config.yaml
n_layer: 17
d_model: 384
n_kv_head: 3
norm: "layernorm"
norm_place: "pre"
bias: "none"
parallel_block: false
init: "uniform"
init_std_up: 0.0255
steps: 3326
Each number is 500 + 50 x the weight over its row's rms, rounded and kept within 0 to 999. Layers, rows and columns count from 0. Numbers have three digits each. The size before them is the row's rms in percent of the matrix's.

# up: layer 5 MLP up, 1536x384, rms 0.116, rows 1479-1503, columns 0-127
# down: layer 5 MLP down (transposed), 1536x384, rms 0.0567, rows 1479-1502, columns 0-127
up1479 091:407433497518408519560479519436535460498555472504574423532549479469442440476509430457464444552503497597521501458654487424457483574481480487565512436525448530592471506450451515504464557476554587502501545517512449449499512478502527458447484554507530419620594467439571419466441418466495477477439569534546540542466547462532461493465504560466523478570482492519500612514443441474452573502462
down1479 090:497525484500538415559504512515496588565568437498529475446460511529449543506512528501495557463470462456417397517443615550510558452400584494387479523581392458460461508591502516535576575517490430508555498374441537591365428550509543439434503518462459503450485578522464554513458481493464488496470424512493414480558523500523476567474448498511445512487479546487432458464516468545532518449547
up1480 113:474537507529475446479471462464500553496492524505510540538428513499474436522454419578502474458613537493516518464446499494551453526488555535595412557486401488556487443459460474466450542441380591439533513474468555499530551501465555483448421433511550546504481472421518508477489508516636529490418491484418521600464444441616430373506528594542565432455482448501491500466528483443585529454489
down1480 111:486532411522477503501590458533494504518415540544568451467555501582459456537513484463436535524481562548503499484518484527602512438504486545463534404428450552426564419569392472542441477612518479495534391478520514539475448548411477407416664459599508543447405564551497445512577493449522534411534383512566474602533444468426531499510563580468478446540464530354505469536522471549446546521523
up1481 096:429549465565471524594443435465550505513611450598466517456581486464374486421601559509444518428375612524536486494527567514494481499538514529498455560481474590534475538533517460523536530535506516521539449459455520505554443479515491575534433563496529411502435470478468441485447486512462520455594446578490425533457453475488516488489538518584482540527559538537394437474495507458532474407471
down1481 097:462473538601495516487336540554499454507425464530498450431577500541447507496434465416449503506554549581551368537459528552546600487464524439531569457514538547585538564507461568555481526476431523540505495481566591497504538527413557538410518518435453509496467472504443493533513489585511518520512477498476497464538507461490514431551472487551479337495491452481466482517512592514602540426542
up1482 094:483519592389424507539478589511426479479571626468484453492530464442641554489517452429427437501483492500548554396592439453434526516537537551543467464556493376522517499480541539467565429567494541408500462581498480485446475481512510430519414466569422556417553551589448464507426456531493517529468498631464430487412520471476437469449489501571399491518396535503513533428418433506465552490551
down1482 088:513448462516542467517533408444543495565408469425600412444409419474458531458501570568518569509561515564446525556494546412553490501544517502478508439516442497432497448601489490540462579483486533511478514412513534538586474516472490516483503562509561472522521502511555504500493556515521543459498497484496533541566501505406550449417436573480585502468573535495498545540525474495481520440434
up1483 102:561442427456501567492473581553507564457563522556523453412525396550438530383536481530488563423444507553503465431502510525527462587553495492498497575489479482478503416513609580422432642528520496582419544467542433455567482545512471515513439589469545518446579517513514532574468568519485516503609541510525494457448598463564519537542560487573409435452580566507588504494448529416505472560508
down1483 102:534421440549548520546545505484485499475545581635563570462521505416495471587474547462461527444449466563485507470572522537471490526494435475438519464528385489551549504551519496466548495459564562518470586514445448513416460467584556490455500545503517458537408417529478503520520507559527592501502520519498470527529538514466518406484484486510533410559631535540401501475500498418551517508502
up1484 096:519499456554504479619465518563519494485547447520434495429551565433568469510594458511483525504403496527504379423521510486548515504420507511526466482570478567448511517558527535436543485408565519531499528488477506348579492553431533455515482487476550517453462489414600519467482564474367425489446445484540551365552545540418528515498398544503481450545611513380472560624542536497447476505431
down1484 094:501577497498523562486567409423474581570462555476541408580484517485396539435371484478466400530527476463479541558562563552458485513640488514548388530405442465462517494563540445529449504605469459434478480536496581617519515525539485494535391550440460521571509448474384486521454520531600532549488545509507516533461407496414427571525519511566513503436442511550471454477412487631621468493600
up1485 113:466450550493510602469529484465419492387491514528569478504437484566532502488542518446439450469489576522521505481445486514449557524559544445515472473526502510497524531498534529500548524517514446484468521537441587506494445414452535437558602362628473546527450453563530552544528469369445524496424557463465507436455454465581404550617527514526456470544549512470461462415406528479494469521481
down1485 113:458368526480427537462543503505444517441484543526539524518477469446480502537610541451518416462598534434504547550520484539542558427516538510533476451589495464510454474474501513525506513442583554553506476442561463481461471482456513433435613492595502480499460434547564464518518406374467424475588404485540516515465492555553500544516554388489552435467543397459525475482550549381586525500492
up1486 097:560519475436476476456531501416586555562518535457534462561417435500555523424517490519466466470455523490430539401529517508437533480460551490379577533455448487496426523523496493502546512475473481477493478434580594432441536494507572396342585521530532450531508515443492464429507523515515484536503490539521473491478466508449467515461421470482549512498456581502504602388568508370514495572514
down1486 095:442468572505570497504526537582515443507621477527420529458523588520447436507559488470546465373474441563492425492486435411488568494489512452616473564460521418468457514513496394543510550488426544463530504532503482534541493441565487441525446555565523541498443538470444461428448565453510510599474535477568618559482510491496536498549509514546548524457437543504485502533519388547539385556475
up1487 099:559505346495464532528452557502562526514520550463553543424457519510384517527454477470544499433462440494516437473593534500507449535491548526488524479583538596541600580411482420548577512556475423561412445509518432576519520437562435511531474595485520507509492465419477512532437449537593474501503543449536497397444371438604509499522544453510485513504468631548485470525558638545533628394526
down1487 099:516522397470414577549493614427437466536506470501620543584540529551512514514532438492567392529506444534484492526526549496441507406471475515526539491517471593495550582382548379532426539591509558471448503577461461533461452620554399516495491508446517457572474453478470534474517509507490469525449449509565462538436481485521557522479524455541515536523455501499546563460521541587564506613490
up1488 104:528572517498500426520469493524533542535439480452451457525551496472474587489558562502434509589543474482481414468515579521547497464633515552548554486577531484448511550583536494495487491555448377512532500443535473583418506423428549573434482489471558467489468531484446539552539577447561448466505480594509426548463513442483466423524562534491609483435508484580467473493507434487470491420521
down1488 104:519483492489616529490455538454564499507530513446456492465552557552472512500467588544501501462428433478451527450496461595396451492451535504451415418506475492473445568477586495488537560589505502452414447476533584542572474537426504483482568543450503541488429549484493472444561591478519549516498434473507470515598405457482429444412512455470534498542466555524550529515517572433463547588449
up1489 083:523405479422535520411548452506525507574468438427515527475528516403570535524452512470525462538467523508453509549520519529457496541503489592505514489472497468456432487543546493542481448519568582572579553565546495542456520507421464497509541526484495488496516361571408471448470563462518467525497526565490462466488607513525472429515456514564468536479535523490534435509454402518486492439355
down1489 085:573539500483511502500457474500556544534431560467550506486524464456556477539414498480450491424470433490496488488487468459509598468466495561563463480462461494481522433486530466546566531503444487605466569537419448573557496507491525531546566509539565459466587501514564490512440519483548503488555524559547611577511543433590525428455553536567472562534554480498540575500464507512481543511553
up1490 095:469547434518482470536489422417511390499441518468425559538559471563526490458597495511514498505619472504496386497578523485493599461480566521540558493601459608484486424373464546511515437559547497493473502427429484469587530504433533591496543447440443534536441460573488437547539527522464443562562509527455494516500423438574481523542435447501473511566354529590373443415432524421481539510534
down1490 102:568417440390462530488537540462500559441501467534474397501536492370477531563516533531501536483429488493494540557483487538493438561471414486496467504517424462550478579514541461494470474568396469553445533464549484562392452525525512470488533549468556482566414528490570588503394468546444561506390432517484434477514579520425459412494501557522473383475513471483547450563494520494518489576494
up1491 100:401458504481535564436581521405510561512521529485422441516472511507446512556404475477467539490474536552421591471520523488500574537454473455520522488560520509460445521545487542472518543585515583441464500566472557536557538429496499495520404435470469520480417499472520460620410500509517506551494451477481522522460547436458535450597595565527433566479510596468467399513507461493468440494464
down1491 097:563475422591569332516504513466504451472561493488553494455575468527501528492487486470453515556517496465422500534564602543492479426470503459499491448498574482521465480505494523532487507496533563487491489540503449428428472506476506504589569547558539443465483439560537422467482352490482497506578383463528498459479389583536518549518519522511492498488529518466460436456498556476513444552455
up1492 103:496509468489416505581548510506502494534522391446468560496514642526407561511518419545528501446561536490484484592526440554431457496532556505544499484424555569483522479464559471416534481347495515512493422525472460532496492549519541573500540447537505481513428539567591433434432472566614497458496525465496535458531524598464525496572513598494478525539519491452450512477472503489458415474464
down1492 104:493514499537536434489578487487554485550545524591514541509508554529391584571542500598539471565527518535556484495520431478448487522563540481509474546468466467526619499514527558502479479425501500401517539519486450564453490566468547462514484482509447432489388509506501543537431484537482567400519542504424548551510525521404574518472494497476440531472476593503509494430523524439465491555605
up1493 109:589568544576561515552566477506539525423582518560516544497421463512599469444494595560541570446486504444469575552399460517518487430533543463503567607347438520444445491486495520532427472478436472432458452495457506407475477484594545482421487572602509512511566554420467510570534558495585529523466451497498496368439503525465515449536496514481568508530449507439514493453542454443523466447564
down1493 109:446555538563562451485451533517503550388567500480473451570542473482518465444366464423460470562522478506559453449555547523472465470493472558493479464471439517432530466438507417488473519527516488454459498505489485526486579561508515450469603406496518415501567459470464518530533555450448489554505540446421554444458466511522471502502555519464457601415460462525542544478568544436448467470560
up1494 101:543401470542512401557529541479530541516544453492533499486508525547492446499421504511497484498532569525497496444518403557435446548432547530503513526430585449566413556535424442447492434509524536542516480559522471465434503449378553535526548542506496515483409521524553575497558461493497547498450535510408506416404500454524471434516531518527462529453567551425470481494506422548547489533545
down1494 101:402484544432535563493531451524573473479504521476549441563517484520624478589541483512486512575462433455548518449416590470516551554545434445349461422534485446483523535519552503450451511432481535522496535515520474550467485484546492550546462509574517492553521550504486575499515558461459465594548448527469505584471484471524495442465550563474501494461533506484504485521534523436462461408555
up1495 090:412494543488472585542567449493509572584405411498515422513489552533597526437590518475545477528581515411450512466529532517526523538500501446470515577398587459498503569591509496455497548442516446423501450517520547521492474590484546461501415536481541457447548486503394492458504544582461500480486511525443553473460471438473507507384566577466501561556485470418509467527529494521575507452487
down1495 090:567554508391593538480514479489486533471672522520534526523503492487515478559430520560479519459456516500503554441480609388387450530503472544485444535429558530526487410487490524412492415502461515509555418381446454505531581553514477469526519368453554511503452498506499383475432498451508478462522474548595542590463586592502455475496500552499412454555466477506377570469491457456435497583521
up1496 091:496520551522429512628466436510520542494524440540446628422507421541492530465461505476521544420573534500460558432536484500552498476465460552533522526434493472585583486441431473661462512519488537446475527445511494447482521523552551500541491521517522521426486483495516459521488346489538534449539517454527481473566425439526529516492503568470438466522474498519509447536568525517531534446502
down1496 090:489385493549440534487504448572497446525496512563528487573562542512517484555502473538470562607489483518471432592452481425569382511457483580435435541460493542476518518523535476397498514462535569601524562490539490476537465538513516615560514416514566544408498489505506536518516586455398499559472509630566515522612577430484509501521472431458519453477471532392519529482513471493554514562544
up1497 094:491542588563545595488587443455496554533529470542380468547548552565564508529553513516571547500443504433455492431590522487446511503482470533557531514484495468414586501462470479572481424472553495530474522471482452507486575548555529460520512486476518506508459517514480479541485469524439482476481514523524551426509455430452516486504449463490496433503553569466508554466416507452579527510444
down1497 102:477480432392479504447488536423496432456486513446577467499404463525482534541376487480485466534497516564516477501494450529496561582454469485445516516523474499558496510549463469443406484380480582539525463490491576467483531517524598519511506439586470515529487513521533525407435595461541574560466466531425549508518457475584480529647406466522542514550494574433520471500576492560432554499520
up1498 100:500520473502579519453572483569437500481488518453479505529477522531542529528471478470391444566422463504465553515423492487479537498563469485509455413543496487491490450509515408578585449502508472501411484446438455503450546384516550588425512499526420529506498569471549509454366491576389467563561483512362483461490565523572471467517472529472543465483453433584464441387567481490488509505502
down1498 101:569582513521449460458472522524527520375456557421433562475556482433521488498503541560454555430454527501456479507395497533508553541459483462522484561577487483573480495461536472538460535491475542499532514483539508497470522557491505442611590461460533380538432537531456442405488548387543479454477527521551480551362537484465490423527548461519377419542542469574511543514571496518487516529386
up1499 108:548416502547516526468461602501446465536631562517440436568493489469498488565522489495469500405523560417471458426471523540472486457402542472596486425505534493526467492498455547478487528509485521584409513573543535501460485419357582444550502452483531439583470532475512448384500593513554624594577480506569499569486444496483501474504476553483442558535523547483554636498436395421575487465590
down1499 107:397516517418535575506582498533461447530421494479454485463527492501406519525491474528429442524572473574569570539436469396573519500556461487533416517560460465475458595473498558553533552494612527510572669415502484499533472444539459552553529471457479555519442539571472454488496446484576555439392547503514407570507482420511502538479477487525540465475331471478490445467529562524519491424404
up1500 110:496522510431473476489522455433498420551590505464454562523429557503507544481511498525604561525530485585524507574510448528379536594556533545443446556462541504520504454498471462530493498546567474460444513466433557549527499564482522414557502480527430525437484487537525463622552479506490508514479567544505536479493520457460446510437590569552484484597488583435522546535492437460465443469536
down1500 107:514494460414513653423492504504443455416456575448513570481575471455489481559503497396526414536570427425532515563506520465481551468562509538519571530553538496443425469466468494466517561486456438586541550511449487537521469524418554510515466472530513458592448438492451466443510531519555540473446480424540503518413453496471499546537535485504515513470483481464512455403542527465424440434500
up1501 088:502604492512460458494482496577540458504488434513437543494449465560500516454518557626533516508465509572464518490571458545447554404488554516577455514507459452573623592632649579515448437396406564568534453402516522471495575498472520458455472480564542450529447510565494487544514530573475449553515429549523488506466550495496459477498508472580505565539485451517508481560445484536535564504524
down1501 086:463484496453453482423540537573504582500548428461537496516541517461471480555556576471445552463489477525462506535406533546505415526498442457510596572501541504461469567490444555493485538570463407540514572530480469464466462460522480553539480442512515528504544496462504484544403520492506440389467583562425448563491514523490536496569541537358550462487574487449543513428481524604514506510548
up1502 096:447479560526443628480508417470524443473550391558554504583455482384456537499496454503392488532416605579508556454560551507541466499406523521483549443503545477479435447504507460581498487562446487513432538462526476445523543519365459458432493497492521586517485507604503555440536525523543577591490520484595480523461456491495553452442507459489504478407471451495525435456399454428502491584540
down1502 101:458546432578515476472477401520546449462476518608497523515538573481480497524452468449499448519426564417399578481462469528475482542475444555522575405594527498562446420508475533531427517503461498493405532554526447519498544561436418507452493458511541578625562458544568509537529438528501556562589546487477471440485535502480532511473487553469596547475513430433512515569430471563501544479483
up1503 099:549615503535512545510471468490464516523473486545500443457392575537558461439500450501427477546572446449455520446460527423503467607512519481539562477459599557516543466388467651465523539445512562471449568528461477550485513542487508469526566513460519463491499523577624571465505462448410485472540512573546523594467486579491481613568562572513519488554503468536438504475513482487492509464548